config.yaml
num_hidden_layers: 15
norm: "rmsnorm"
doc_mask: true
Each number is 200 + 20 x the weight over its row's rms, rounded and kept within 0 to 999. Layers, rows and columns count from 0. The size before them is the row's rms in percent of the matrix's.

# layer 5 attention query, 64x64, rms 0.429, rows 0-63, columns 0-63
077,208,217,206,219,175,213,200,208,211,160,196,188,181,188,178,172,187,211,215,191,204,190,205,174,189,217,171,213,210,198,201,216,170,148,228,155,194,162,217,198,206,182,152,217,206,215,187,189,193,228,215,212,157,206,192,211,203,171,195,210,218,195,224,215
072,238,223,209,207,172,209,202,216,161,193,175,206,196,216,162,182,202,181,185,216,189,211,185,181,186,199,207,212,181,196,218,193,230,199,147,179,208,179,198,168,209,199,232,189,249,176,185,200,186,179,197,223,199,171,231,204,201,212,207,216,174,190,226,218
056,169,223,215,189,216,182,200,172,180,169,200,190,201,209,143,181,186,207,221,194,190,192,191,173,206,219,206,193,173,185,171,179,201,197,197,200,209,159,152,217,202,188,183,192,161,208,230,207,201,232,217,220,182,227,234,203,186,184,187,207,186,219,187,213
087,208,165,219,171,171,215,195,229,220,209,188,216,201,176,193,188,225,191,165,213,164,212,213,183,211,203,207,199,185,184,212,200,211,231,170,169,203,195,212,234,218,201,247,225,216,202,187,214,165,166,224,193,222,197,220,161,212,217,215,214,194,195,185,208
072,188,220,196,224,207,190,194,187,195,205,182,193,204,237,196,216,235,228,194,198,195,183,176,201,204,217,219,186,229,201,205,233,183,231,225,197,212,226,185,193,191,254,204,242,228,211,187,177,189,187,151,226,210,196,191,162,183,162,197,195,200,208,196,200
081,198,207,204,214,217,211,202,183,193,196,207,173,178,188,180,195,184,182,200,173,202,213,163,202,169,190,194,190,215,202,179,197,239,214,230,207,190,220,203,152,185,207,215,273,218,197,182,201,185,190,166,217,167,196,195,231,181,181,192,191,204,223,222,186
098,184,216,207,216,212,166,191,162,193,212,214,219,187,217,202,175,187,183,204,205,233,178,182,231,193,230,200,180,216,218,164,222,221,178,240,216,199,212,225,234,178,202,158,189,173,185,196,182,228,189,187,201,209,190,177,219,174,190,178,197,237,201,196,196
117,165,208,200,209,225,196,200,184,217,185,233,200,196,225,187,190,169,192,226,175,212,207,176,199,171,214,223,198,243,204,177,215,203,250,231,194,213,215,213,181,201,222,171,247,184,192,176,185,213,199,221,201,201,231,211,215,169,186,181,179,201,203,190,178
096,194,206,184,209,172,201,162,217,214,219,224,225,231,186,183,218,227,230,176,190,193,206,214,205,232,167,210,221,181,211,229,198,208,163,190,203,205,145,227,198,198,203,228,185,231,215,208,197,174,178,191,192,234,219,182,177,204,200,186,178,212,202,181,198
094,203,195,209,203,206,202,185,216,227,186,204,242,183,178,199,226,203,214,246,228,199,175,172,199,205,228,204,227,192,204,192,185,216,208,223,231,172,212,199,203,209,175,165,229,199,203,169,168,204,177,213,198,188,189,231,166,175,185,214,180,167,225,191,173
111,196,224,137,178,197,197,193,191,251,192,215,201,209,199,223,209,207,213,204,194,166,214,218,204,221,204,219,202,226,208,217,197,179,190,212,231,195,196,203,167,242,222,202,211,232,203,179,203,215,163,226,196,194,226,223,200,180,224,203,190,196,197,179,165
124,173,213,239,192,198,225,192,178,170,204,219,184,179,193,184,152,204,195,252,199,186,203,192,206,217,210,202,197,222,185,200,204,204,215,200,186,198,244,184,190,218,186,222,230,158,213,191,217,210,236,196,187,173,189,203,220,196,164,209,223,209,163,215,205
129,195,221,216,226,231,203,208,211,212,221,205,170,175,200,210,172,185,212,254,199,211,196,185,205,179,210,190,181,233,247,161,223,215,201,219,207,194,227,202,220,195,233,174,211,170,216,199,195,197,178,219,203,198,212,195,193,200,180,164,172,219,207,202,166
113,198,228,176,185,202,147,222,219,204,188,171,204,214,191,242,211,205,169,210,187,216,213,188,230,200,201,213,181,190,223,178,218,205,181,225,189,234,195,230,209,217,198,208,198,177,190,171,205,188,191,202,234,177,188,208,228,194,204,189,182,213,210,244,242
107,200,201,182,193,199,229,201,170,177,213,224,203,188,197,201,199,209,188,194,182,215,222,175,199,207,225,197,195,183,231,189,212,230,218,252,201,205,221,244,201,188,186,215,256,235,188,189,215,235,204,202,196,221,191,206,183,193,192,187,155,196,179,166,192
173,166,201,235,194,205,192,210,186,222,175,204,174,198,191,197,193,193,202,223,191,208,141,178,193,156,212,198,188,233,198,175,242,182,186,231,213,211,203,204,188,191,231,191,217,183,207,215,197,203,235,237,204,191,182,211,217,219,191,228,173,183,207,177,214
068,226,218,189,248,213,172,247,222,197,195,181,221,214,171,216,195,216,196,174,192,222,233,208,181,198,165,224,192,180,178,203,222,187,190,187,206,218,217,190,195,223,193,237,161,191,211,194,218,184,183,188,201,198,156,222,189,219,198,224,211,191,192,220,189
072,195,172,208,190,196,194,216,187,193,261,215,201,158,236,208,222,167,152,191,203,181,192,201,221,203,214,195,200,219,223,192,202,188,227,200,147,212,186,176,223,204,199,180,217,224,198,198,208,208,192,166,192,228,219,182,166,186,194,197,201,185,201,198,192
079,257,189,199,221,190,205,182,213,162,205,204,189,181,213,190,215,237,214,187,232,214,234,236,196,176,202,193,206,170,178,202,213,202,181,184,199,191,216,182,179,211,182,215,189,236,180,217,216,198,223,180,204,197,226,245,179,204,195,205,213,185,192,240,208
066,230,184,219,234,180,209,225,219,209,208,190,164,231,182,215,184,210,211,194,228,210,210,202,176,225,171,187,192,209,197,182,212,171,192,189,222,210,232,240,179,190,195,185,159,194,171,192,190,183,227,197,179,203,209,198,176,190,192,182,214,202,183,254,180
079,192,202,193,198,207,174,196,187,235,214,191,189,234,217,204,225,204,166,198,205,180,215,196,195,231,229,202,214,194,187,217,203,211,199,175,193,197,195,185,204,211,218,185,217,184,251,182,191,212,174,191,183,245,139,198,166,221,205,197,190,174,186,185,238
094,147,209,204,178,242,163,198,161,194,199,205,207,196,207,234,204,177,191,224,183,206,187,192,234,206,228,194,205,208,218,201,214,201,180,196,232,185,206,171,227,206,200,168,194,158,205,232,193,235,216,182,194,206,198,196,212,196,184,182,167,186,186,211,182
095,215,213,224,200,206,198,185,169,209,212,225,213,190,201,196,187,190,211,187,180,174,204,210,228,195,227,206,182,226,220,190,210,206,179,200,171,243,190,196,221,239,204,168,218,215,235,189,208,180,155,192,224,222,186,161,208,204,204,186,181,174,217,154,198
082,189,210,195,230,169,215,238,203,147,196,207,214,208,234,218,166,194,198,182,199,177,185,198,182,193,170,209,201,209,196,209,240,207,171,205,158,204,209,203,219,198,190,210,187,226,199,206,176,182,228,195,235,198,218,207,202,219,229,224,214,192,157,185,212
113,215,193,164,166,189,194,176,214,213,190,190,201,191,194,194,242,228,204,179,198,202,212,213,223,234,191,242,208,158,232,238,179,182,198,156,206,181,169,189,209,195,205,211,165,202,189,196,224,192,171,209,199,216,190,206,187,235,198,213,218,188,199,218,214
103,152,225,216,188,197,228,192,165,234,177,206,201,202,202,197,193,197,198,231,171,210,185,165,201,221,201,237,230,193,226,223,227,226,208,194,213,202,192,196,181,181,230,190,191,180,215,203,163,224,207,223,205,211,212,216,179,196,167,241,186,199,204,179,192
106,237,213,204,202,197,208,204,191,224,160,226,190,226,231,201,220,192,200,222,199,193,191,198,203,227,215,214,200,180,198,185,216,238,176,228,231,205,183,232,206,192,195,215,212,241,189,157,177,210,185,245,196,214,216,202,212,177,196,237,215,220,217,175,200
147,170,192,205,203,211,171,199,166,217,154,258,211,205,196,171,175,147,204,227,158,215,176,198,217,206,203,204,223,214,200,183,195,199,207,223,204,221,202,223,214,214,200,190,214,209,208,218,176,225,180,216,180,207,196,167,219,194,195,193,212,192,201,191,174
104,196,202,201,210,192,185,216,203,229,217,215,204,224,227,186,252,192,200,222,205,208,206,208,174,204,221,205,219,215,214,183,184,175,206,231,218,182,201,235,191,210,145,192,204,229,159,196,203,199,223,190,209,175,229,219,226,203,211,199,170,208,203,153,180
100,181,230,190,200,202,178,191,177,202,192,225,205,179,190,201,221,169,227,239,208,210,171,187,184,181,204,211,220,198,186,165,185,185,226,237,199,188,184,213,181,216,173,200,240,185,201,219,207,185,201,208,181,211,189,159,228,199,189,187,194,193,179,141,193
121,220,228,207,219,210,204,260,208,182,205,199,221,210,216,204,220,223,207,179,209,171,179,212,199,226,163,179,178,205,225,181,169,207,199,191,196,173,189,190,199,212,225,184,219,220,184,155,227,168,202,204,236,208,197,225,200,195,196,175,222,216,197,201,228
107,226,199,208,218,200,199,236,216,230,187,167,175,205,210,217,215,183,194,228,200,178,146,195,189,175,194,195,176,188,201,173,210,170,191,233,205,201,208,228,185,206,199,223,215,203,199,170,175,227,203,239,201,199,236,198,182,208,174,191,192,189,215,173,234
090,191,219,246,256,208,200,184,192,189,196,185,182,210,189,175,190,199,189,196,196,185,173,214,157,190,204,212,229,216,177,164,191,184,224,222,175,208,202,195,199,192,188,181,239,202,187,188,219,214,248,205,202,189,194,213,193,194,190,169,221,232,228,198,180
085,179,186,193,183,181,211,201,188,191,184,159,232,195,223,216,221,216,216,176,226,205,199,206,209,189,162,165,204,199,189,192,197,209,198,180,212,213,186,175,228,218,182,250,199,191,196,218,188,182,177,209,225,210,181,187,167,212,208,199,215,190,149,234,167
089,167,191,209,145,179,192,222,181,220,204,208,226,218,200,196,163,206,201,241,189,190,182,189,201,210,243,218,183,198,199,195,199,202,229,201,190,206,194,180,243,209,198,190,222,186,211,199,183,226,176,236,228,194,174,185,176,219,202,224,214,191,216,167,204
084,207,201,183,181,167,232,207,199,225,191,199,217,211,198,209,243,203,202,190,219,207,185,211,145,199,171,168,197,186,186,232,216,202,206,181,198,178,178,164,243,207,190,243,205,220,224,210,201,190,180,171,221,220,200,204,191,196,232,223,188,197,191,198,175
077,224,183,201,205,224,197,206,194,209,205,201,221,178,234,201,166,192,225,142,191,217,196,226,198,188,210,231,232,196,192,216,233,174,238,192,209,210,197,226,175,174,220,215,188,219,158,201,181,209,190,153,203,206,214,181,210,206,212,180,207,187,185,203,187
088,208,193,212,211,205,194,233,183,167,179,195,198,162,183,231,220,186,190,186,163,214,202,211,186,199,198,219,223,179,211,184,202,220,215,172,233,214,228,213,201,195,236,169,225,195,179,214,229,215,207,185,170,173,233,198,230,169,173,198,218,197,210,206,175
095,207,172,160,217,238,192,188,161,192,202,178,224,192,190,219,203,192,211,189,185,207,227,196,197,197,211,202,163,200,191,206,239,203,190,230,224,202,197,214,223,192,228,221,235,159,207,193,196,208,196,176,181,178,240,183,188,195,216,229,165,184,192,218,177
120,201,198,176,213,211,215,204,230,230,178,201,171,197,227,227,201,177,218,204,196,212,182,171,184,137,210,221,204,215,238,197,212,178,177,187,218,228,190,176,185,206,188,215,245,186,198,192,165,199,198,217,194,223,205,210,208,175,185,176,207,217,189,171,182
125,207,210,202,205,192,188,195,200,203,185,224,207,235,191,182,232,211,206,211,196,207,182,216,228,245,190,226,198,194,160,185,210,233,218,233,176,161,190,229,172,203,210,179,207,212,215,219,225,225,210,184,204,228,210,176,217,225,191,164,178,171,224,209,209
107,217,173,216,176,183,232,173,226,190,195,211,189,177,181,212,195,196,201,191,222,206,217,173,212,200,241,197,190,205,214,209,188,173,212,192,231,204,171,197,207,181,209,201,219,171,218,157,166,195,215,222,210,171,167,235,210,173,225,199,203,211,162,173,196
105,185,250,184,216,189,175,213,199,225,176,208,207,195,193,207,236,176,198,187,180,209,211,202,181,203,190,234,192,225,207,232,189,199,206,193,217,229,190,193,200,193,220,196,178,199,241,170,165,192,158,210,174,180,224,197,162,203,193,214,168,204,176,230,195
101,217,249,204,185,234,228,193,219,198,177,206,187,191,208,190,225,188,182,248,178,186,196,186,180,174,191,194,203,198,218,186,208,179,193,179,228,196,185,196,169,171,193,205,191,170,245,180,237,202,205,212,205,211,209,214,187,231,216,230,198,233,189,216,215
100,187,203,189,210,197,200,228,170,216,185,194,182,161,192,206,210,210,197,213,218,215,164,202,203,162,194,194,212,204,258,189,207,194,178,180,259,212,187,187,195,161,194,174,203,195,184,185,195,183,192,237,227,169,195,220,192,209,210,213,185,198,202,161,203
088,209,174,243,197,191,175,182,187,173,213,210,168,222,228,212,173,175,200,197,200,189,196,215,212,161,219,182,217,199,189,217,211,188,181,190,185,211,199,199,255,189,186,187,211,219,199,206,181,192,165,185,176,183,177,227,224,202,207,229,167,212,214,216,163
115,194,199,221,211,200,192,199,201,197,190,191,195,160,185,263,234,173,190,200,188,211,211,190,216,174,220,179,200,187,203,185,238,211,177,213,226,226,189,190,200,184,189,220,200,198,188,171,180,180,194,227,197,192,215,184,182,203,223,209,176,230,176,140,195
113,191,216,200,198,215,199,197,208,191,227,206,195,190,201,213,193,174,182,209,174,211,224,177,227,175,244,184,203,194,244,223,182,228,208,164,199,241,194,231,196,166,206,189,194,208,177,166,172,201,202,197,183,188,201,220,185,174,204,224,160,228,172,210,208
093,216,179,171,230,180,226,218,207,174,201,181,208,187,199,226,179,202,206,158,191,228,231,172,172,174,185,208,218,199,205,198,207,184,191,183,211,202,165,187,236,188,224,230,204,202,181,236,186,197,170,168,207,191,190,210,174,211,226,228,223,189,190,216,182
077,227,224,185,193,183,215,217,188,190,196,189,195,173,204,172,222,205,234,168,220,221,210,218,230,195,225,223,173,199,196,173,202,202,196,214,203,221,244,220,175,183,204,200,187,222,148,192,216,193,205,169,197,184,248,209,189,208,222,215,183,200,165,202,186
089,214,156,212,199,206,212,179,195,167,223,158,207,205,220,203,208,199,184,192,207,214,251,216,197,193,206,205,199,178,200,203,225,201,166,208,216,223,205,193,214,202,189,253,154,179,205,229,212,187,188,221,200,205,199,231,169,233,220,193,225,184,202,207,183
083,190,183,203,178,196,231,197,208,200,229,196,216,202,217,180,140,194,204,221,186,208,192,180,209,196,157,232,207,195,202,184,193,218,219,186,189,188,225,190,197,222,209,206,227,221,204,230,174,202,223,190,246,209,190,180,218,220,195,205,226,207,151,231,219
103,199,195,188,193,218,233,169,185,153,207,198,199,184,214,218,218,195,200,169,196,160,252,240,191,193,205,192,226,190,243,180,213,232,189,196,217,208,203,183,216,225,222,193,193,219,215,206,206,200,205,179,209,196,176,189,168,233,175,226,197,185,194,214,198
073,211,193,185,157,202,195,198,200,212,198,199,218,194,216,213,214,193,179,216,162,179,219,189,208,203,218,225,179,195,240,173,238,221,208,203,222,190,203,192,214,203,222,175,253,167,202,216,212,200,211,214,174,158,198,183,219,224,164,200,187,211,219,169,186
102,200,226,221,205,230,202,226,181,215,222,219,210,213,204,221,181,184,201,231,180,188,180,191,222,199,203,210,200,261,232,162,194,207,189,182,175,205,206,201,174,237,217,207,206,154,224,205,236,212,193,209,233,164,193,205,204,217,208,196,190,179,193,198,212
105,203,224,215,190,169,191,205,181,154,242,185,247,183,222,191,178,156,182,207,205,214,218,216,184,190,200,195,181,187,197,153,192,204,219,179,163,195,230,187,203,205,212,199,206,194,225,220,179,225,210,186,209,218,182,199,202,211,206,183,232,193,189,226,177
106,200,202,138,230,190,205,226,219,215,184,179,189,227,205,211,230,234,184,176,234,189,182,198,221,243,180,192,241,191,196,211,205,195,193,212,174,171,192,189,213,202,196,221,214,201,192,218,223,196,178,218,214,223,213,183,186,218,204,207,193,186,219,220,235
097,202,197,237,200,215,190,199,186,185,178,183,173,189,203,201,217,199,198,193,207,212,189,173,227,201,263,229,208,213,220,179,216,203,203,184,239,191,191,188,203,184,216,166,245,151,205,184,165,215,215,232,195,192,213,189,195,196,189,202,229,215,199,173,207
089,183,196,182,244,218,154,201,216,207,229,202,175,181,177,205,215,232,200,208,237,195,180,231,189,198,192,211,218,176,189,207,200,181,198,220,197,225,167,182,182,198,166,189,202,184,198,194,210,224,200,179,242,156,195,205,186,214,168,218,199,173,191,203,220
110,187,187,193,188,229,185,203,183,191,186,201,202,173,209,193,181,198,221,182,194,189,236,223,208,208,254,189,250,200,219,235,197,202,216,181,194,196,166,192,205,195,204,189,215,187,201,205,173,178,205,225,196,171,201,184,164,213,195,240,178,240,220,172,181
104,168,203,168,200,176,212,207,178,226,194,199,206,190,223,188,190,217,234,194,216,191,170,208,202,230,190,213,234,200,241,206,214,206,249,203,182,203,188,222,207,168,203,150,184,205,180,205,228,204,207,227,201,199,209,191,254,205,209,206,183,197,220,189,180
109,219,213,228,190,210,246,205,183,195,200,190,216,160,223,208,196,181,211,196,204,186,191,172,206,169,215,217,233,213,199,205,227,210,182,172,196,198,220,200,195,151,157,203,193,213,209,193,195,225,207,225,170,176,158,173,202,205,195,214,180,176,187,176,178
113,218,213,226,198,225,211,208,205,203,234,201,217,237,194,197,205,221,221,211,179,213,227,201,174,218,160,193,182,205,158,235,220,226,228,188,173,190,211,205,202,200,196,211,195,240,185,195,219,173,229,229,182,212,204,177,193,172,198,192,209,203,234,218,235
103,222,192,155,181,197,169,203,197,221,178,209,200,189,219,229,233,203,209,208,178,217,173,198,218,170,194,188,218,170,194,200,177,192,197,231,235,165,168,200,215,227,183,206,204,185,172,191,189,234,214,208,227,204,214,175,188,207,200,211,163,227,175,211,187
# layer 5 attention key, 32x64, rms 0.412, rows 0-31, columns 0-63
090,189,172,212,200,214,228,189,172,201,188,205,169,185,214,193,196,184,191,236,234,214,163,224,179,175,226,217,208,253,197,200,182,168,198,204,182,246,183,201,183,242,217,213,196,198,199,220,192,177,181,217,225,209,203,198,206,203,190,192,192,198,221,161,206
077,189,194,204,209,186,224,227,243,195,216,198,193,214,188,221,192,226,207,206,193,191,220,164,171,211,223,180,223,178,227,205,215,217,200,161,189,170,173,236,244,231,210,215,201,205,220,206,214,224,203,199,176,195,194,180,188,205,191,175,221,189,197,242,170
087,186,207,226,227,203,198,212,178,192,161,185,197,170,182,226,219,197,212,200,242,201,195,189,187,197,212,222,210,249,197,209,198,163,192,186,199,242,191,202,223,177,201,229,233,208,194,224,177,200,169,170,200,205,190,205,179,182,210,177,229,220,212,222,172
082,193,218,223,165,160,175,187,222,170,158,217,226,223,215,214,228,219,167,202,184,193,249,200,193,210,164,189,216,202,204,200,205,234,199,191,230,169,199,207,218,212,201,173,196,208,185,212,189,233,179,186,197,197,188,198,178,210,199,178,226,177,201,184,202
095,201,176,163,207,202,167,205,192,211,250,204,209,226,205,215,166,195,172,174,247,188,226,181,201,202,163,226,178,184,166,204,197,209,199,160,186,236,197,197,198,166,184,204,205,209,179,190,217,198,203,169,197,207,203,230,192,207,211,217,217,181,202,194,205
104,185,205,198,206,211,211,204,190,211,225,211,225,159,209,193,128,190,176,185,192,201,213,214,179,181,241,169,198,207,203,215,181,190,190,245,205,197,238,199,203,188,180,178,198,172,214,186,195,182,210,212,215,195,185,197,205,186,197,208,196,255,221,187,183
098,183,217,203,212,189,181,222,198,186,251,188,227,160,191,210,163,196,177,199,210,196,209,189,182,201,194,169,198,210,182,227,207,175,183,198,194,201,218,226,199,141,188,181,186,199,168,201,177,189,196,200,203,211,199,210,215,231,173,226,229,237,228,202,214
081,191,209,152,197,213,179,208,210,202,176,202,199,193,212,192,141,195,176,205,209,182,213,212,200,211,232,185,193,226,201,205,226,187,219,194,206,248,211,236,190,205,183,198,265,172,203,192,212,208,206,207,199,199,198,197,202,223,193,184,157,213,216,174,206
092,196,179,248,210,192,179,200,192,203,179,211,241,201,168,186,237,185,204,246,209,203,214,213,203,221,220,226,193,194,216,177,218,223,196,188,182,196,208,205,203,218,199,205,233,195,230,242,186,195,166,231,196,227,187,211,220,237,191,198,215,179,208,201,225
092,212,179,211,213,225,235,202,217,194,193,206,206,193,170,184,204,215,191,210,228,162,177,203,202,197,152,185,212,208,197,192,225,199,167,210,159,191,190,170,184,214,181,186,215,171,226,222,205,163,210,214,193,220,203,204,163,190,204,198,209,151,223,197,228
113,178,221,177,154,228,233,200,205,234,178,189,216,189,193,188,233,215,218,168,170,208,194,215,217,215,178,160,196,231,181,217,197,223,228,213,204,196,185,198,185,220,179,227,200,181,191,181,203,201,192,201,199,188,190,196,189,224,232,233,219,168,213,176,203
112,197,201,167,205,211,218,216,164,178,194,235,229,224,220,218,196,224,172,248,217,197,194,182,195,222,227,227,180,194,221,170,181,225,202,215,228,185,214,215,191,194,228,221,188,181,204,200,210,203,191,187,179,158,231,210,180,177,210,222,209,190,185,223,212
131,174,228,219,190,217,192,176,188,217,169,230,186,204,192,202,177,198,201,221,199,212,181,180,209,142,239,218,180,180,216,188,189,235,224,218,221,210,193,203,217,220,237,168,215,223,199,191,196,213,211,235,198,183,193,180,220,223,180,184,187,228,196,189,202
102,165,186,193,162,229,166,180,222,188,193,221,174,166,200,191,166,214,193,201,198,225,215,156,219,202,196,233,203,205,215,218,202,199,176,223,227,223,183,234,228,234,199,217,185,191,204,209,181,189,171,235,219,220,207,200,211,195,179,205,183,191,202,207,196
097,203,222,193,224,175,182,198,135,202,220,206,207,188,214,191,212,167,209,204,202,219,198,197,185,195,224,215,188,204,232,219,192,206,215,231,196,202,224,183,212,213,181,215,164,221,184,267,177,220,193,225,187,205,190,193,230,182,197,185,171,211,194,188,209
101,174,201,217,210,204,194,188,205,180,173,213,173,215,198,209,149,188,186,196,199,206,162,170,206,195,223,207,194,220,199,193,258,220,209,226,200,191,220,204,204,199,247,181,193,225,195,198,217,194,242,213,189,216,185,213,246,185,179,201,185,170,214,195,194
073,212,201,193,173,245,176,207,229,184,197,197,215,206,196,176,223,162,208,219,179,197,182,167,232,191,245,192,226,221,206,191,175,175,198,219,183,200,163,193,192,219,178,211,228,183,215,158,186,176,170,197,210,207,185,220,191,193,213,216,190,186,198,216,180
083,174,222,212,159,195,181,184,176,188,197,218,181,194,215,224,172,202,170,182,183,227,205,200,189,224,175,165,201,170,216,223,180,223,209,177,181,173,216,212,235,187,168,163,200,212,217,228,201,204,188,226,210,198,177,196,235,228,175,199,192,216,205,204,191
088,194,199,169,173,204,207,208,204,237,200,215,196,218,187,181,233,245,207,215,167,227,204,190,197,225,205,205,227,183,196,223,225,219,202,163,176,168,196,206,237,194,197,208,202,205,234,186,194,222,155,181,223,201,200,187,201,192,181,181,210,211,172,235,189
084,198,208,220,199,211,209,210,196,167,241,206,196,170,212,203,212,197,203,194,223,204,164,187,170,223,217,160,208,204,221,217,203,210,210,179,180,196,213,206,244,204,197,176,232,234,224,209,206,185,172,200,232,205,183,185,226,207,195,212,210,217,249,209,159
102,183,180,186,223,164,205,207,230,206,184,226,223,230,169,196,186,173,212,152,178,171,198,181,187,222,180,188,202,189,222,188,179,211,202,181,184,181,229,220,200,211,199,206,182,209,196,194,230,209,213,175,180,203,220,158,169,207,209,171,212,201,182,235,188
090,228,160,201,214,265,225,225,188,201,220,192,191,173,170,184,210,228,215,196,207,161,185,218,214,192,211,228,200,194,180,204,190,224,194,186,178,198,209,199,195,199,216,202,207,196,235,220,199,165,219,216,222,180,195,202,222,203,212,197,175,213,151,197,208
102,215,205,248,214,191,217,211,193,189,225,204,189,218,188,209,209,189,215,218,173,204,214,225,220,186,233,203,213,217,210,227,223,218,175,204,192,209,195,159,207,208,236,191,190,183,249,153,204,212,177,183,207,206,175,201,196,173,208,204,188,161,169,221,212
098,194,219,208,201,199,182,255,215,191,250,193,237,209,204,206,190,211,171,179,211,190,239,202,201,214,172,196,204,180,188,195,233,214,196,173,159,176,234,218,211,191,200,220,175,203,211,199,204,192,215,191,214,199,181,207,187,186,242,215,244,209,207,206,199
108,186,234,201,224,229,226,199,214,195,219,180,212,205,197,205,246,215,208,213,185,185,224,221,246,224,170,217,175,181,199,184,207,190,189,188,179,150,202,171,199,207,208,251,200,176,187,203,210,198,190,200,207,205,198,218,176,187,228,188,216,174,183,208,226
149,180,196,204,221,195,185,204,196,230,164,219,176,198,198,197,147,197,173,191,203,201,172,193,157,176,216,196,201,191,202,200,211,204,189,244,212,222,209,203,206,178,228,160,198,180,218,224,210,217,209,212,199,210,214,199,237,192,139,203,194,211,220,187,191
113,193,200,197,196,211,194,205,229,211,204,189,170,193,229,195,220,186,243,243,177,187,185,222,217,236,180,196,212,224,256,220,205,178,158,168,200,198,174,209,221,205,180,207,180,214,184,195,200,207,196,198,218,206,198,225,193,184,187,209,251,206,183,200,190
097,194,192,210,202,192,206,187,202,179,169,198,201,218,188,181,162,203,201,192,204,247,185,178,182,227,212,198,189,154,211,194,180,208,230,176,219,192,202,194,194,198,213,180,231,194,184,196,153,217,180,216,164,209,174,169,215,201,192,165,235,190,219,172,180
126,198,218,222,224,210,191,185,195,212,196,220,199,178,211,233,144,218,179,189,225,206,184,177,206,204,232,211,209,192,241,187,207,200,210,228,211,240,176,189,226,185,181,182,238,198,189,232,201,215,209,202,212,202,207,212,214,199,174,218,155,200,212,163,210
100,207,197,200,182,207,181,203,173,236,240,206,209,205,200,162,207,176,192,206,206,168,217,212,175,191,191,197,185,189,193,219,170,173,183,212,210,221,160,177,209,178,169,249,204,198,204,252,236,211,191,177,228,204,211,211,200,206,217,213,205,204,176,198,210
095,202,206,213,205,191,188,217,192,205,168,203,167,224,188,194,202,182,206,207,235,209,176,196,175,199,176,187,170,218,233,248,196,219,173,221,211,178,211,187,180,200,217,199,159,181,216,187,197,160,204,198,209,222,217,201,160,173,169,161,203,186,206,190,223
096,200,171,229,178,165,183,137,207,204,209,166,198,163,193,221,194,204,205,171,229,190,211,224,200,206,206,201,196,198,198,213,181,185,214,204,230,204,210,179,227,199,182,203,165,175,208,175,189,194,192,210,216,230,203,198,186,249,216,211,225,228,204,191,186
# layer 5 attention value, 32x64, rms 0.337, rows 0-4, columns 0-63
099,187,222,228,193,215,182,185,191,212,175,223,192,200,213,156,202,188,206,229,180,206,219,191,228,180,204,212,194,195,182,198,163,183,207,197,229,190,164,210,169,203,198,212,186,245,165,221,195,224,180,178,209,236,214,177,187,155,200,208,201,221,200,225,210
085,242,169,208,212,201,206,178,241,188,214,211,249,197,220,165,194,198,237,219,181,223,168,226,203,193,203,205,199,205,195,200,235,247,185,195,169,176,189,213,185,210,175,174,193,180,203,185,198,214,197,171,206,224,180,204,185,193,186,205,181,174,197,208,189
103,163,224,205,190,214,186,203,215,198,216,165,201,203,196,228,179,223,161,203,218,185,177,200,229,180,175,200,198,180,224,218,180,222,196,181,228,211,201,193,195,193,146,190,193,174,174,196,191,210,200,178,223,201,178,170,174,201,196,193,205,200,140,208,191
102,184,194,178,182,207,219,166,229,213,225,206,215,194,200,175,206,208,212,209,182,214,182,187,201,241,235,200,182,194,201,224,195,161,202,175,205,246,208,184,172,213,155,194,217,216,207,191,191,187,202,238,189,190,189,156,198,200,186,215,233,190,170,198,221
092,186,207,203,185,162,190,184,196,225,212,213,182,220,206,190,200,165,200,229,212,185,188,236,207,185,195,194,207,201,151,172,173,163,196,178,194,228,183,243,188,202,185,207,201,196,175,207,196,196,193,201,246,217,242,210,192,223,198,200,224,193,183,161,198
# layer 5 attention output (transposed), 64x64, rms 0.311, rows 0-3,32-35, columns 0-63
102,180,172,196,194,212,196,204,223,220,172,231,184,188,180,212,206,175,148,168,198,173,219,220,183,221,157,182,226,194,213,204,202,208,196,206,169,196,204,215,211,183,193,216,218,180,200,205,170,210,214,196,201,197,215,217,213,190,170,194,208,241,251,187,175
082,196,241,192,171,218,152,176,172,189,206,197,230,180,212,219,256,196,188,197,196,208,213,184,178,169,225,194,193,202,225,186,219,201,190,202,184,169,183,224,218,201,228,190,192,201,218,217,188,206,164,221,200,204,228,181,189,187,220,200,221,230,199,224,198
107,187,200,170,188,203,211,192,221,198,183,156,211,172,160,208,158,172,213,220,175,214,222,209,215,223,207,221,203,186,218,231,183,178,194,190,176,204,198,231,225,234,197,170,212,195,204,221,184,233,173,192,165,215,207,203,197,215,191,195,163,203,223,209,206
107,214,220,225,219,219,193,223,204,185,191,210,207,182,221,197,186,176,204,208,204,152,197,184,185,179,206,173,200,240,175,199,190,228,223,218,190,195,242,235,219,176,203,193,238,183,197,203,228,216,234,185,206,228,210,218,227,172,187,217,224,182,187,185,194
108,243,218,159,193,207,232,185,174,201,209,183,186,216,215,223,219,213,235,208,180,224,198,193,204,194,194,209,183,235,211,201,230,181,217,222,222,160,177,165,208,218,183,181,177,183,208,197,194,201,200,192,176,185,218,184,208,201,202,187,195,160,157,199,223
097,199,187,229,215,181,231,189,160,241,165,195,165,227,203,214,213,178,209,190,221,207,203,206,225,225,205,200,190,207,189,217,165,197,196,211,226,244,202,149,183,209,188,211,178,188,202,219,176,193,221,176,203,189,214,233,199,218,173,196,191,186,215,197,209
098,209,184,206,190,180,209,178,196,192,210,222,147,234,189,176,168,220,226,185,219,214,194,217,210,180,200,173,199,199,196,172,214,242,199,193,238,206,225,202,200,174,236,208,218,183,210,164,220,188,207,212,211,188,174,194,205,209,230,169,219,200,204,170,178
099,212,204,175,190,178,205,210,199,191,201,205,208,194,172,219,203,222,211,187,205,213,189,193,200,179,207,233,195,185,192,198,176,177,178,199,213,195,201,155,180,209,235,197,191,258,199,173,218,160,173,165,197,187,180,194,170,223,196,163,170,224,227,217,191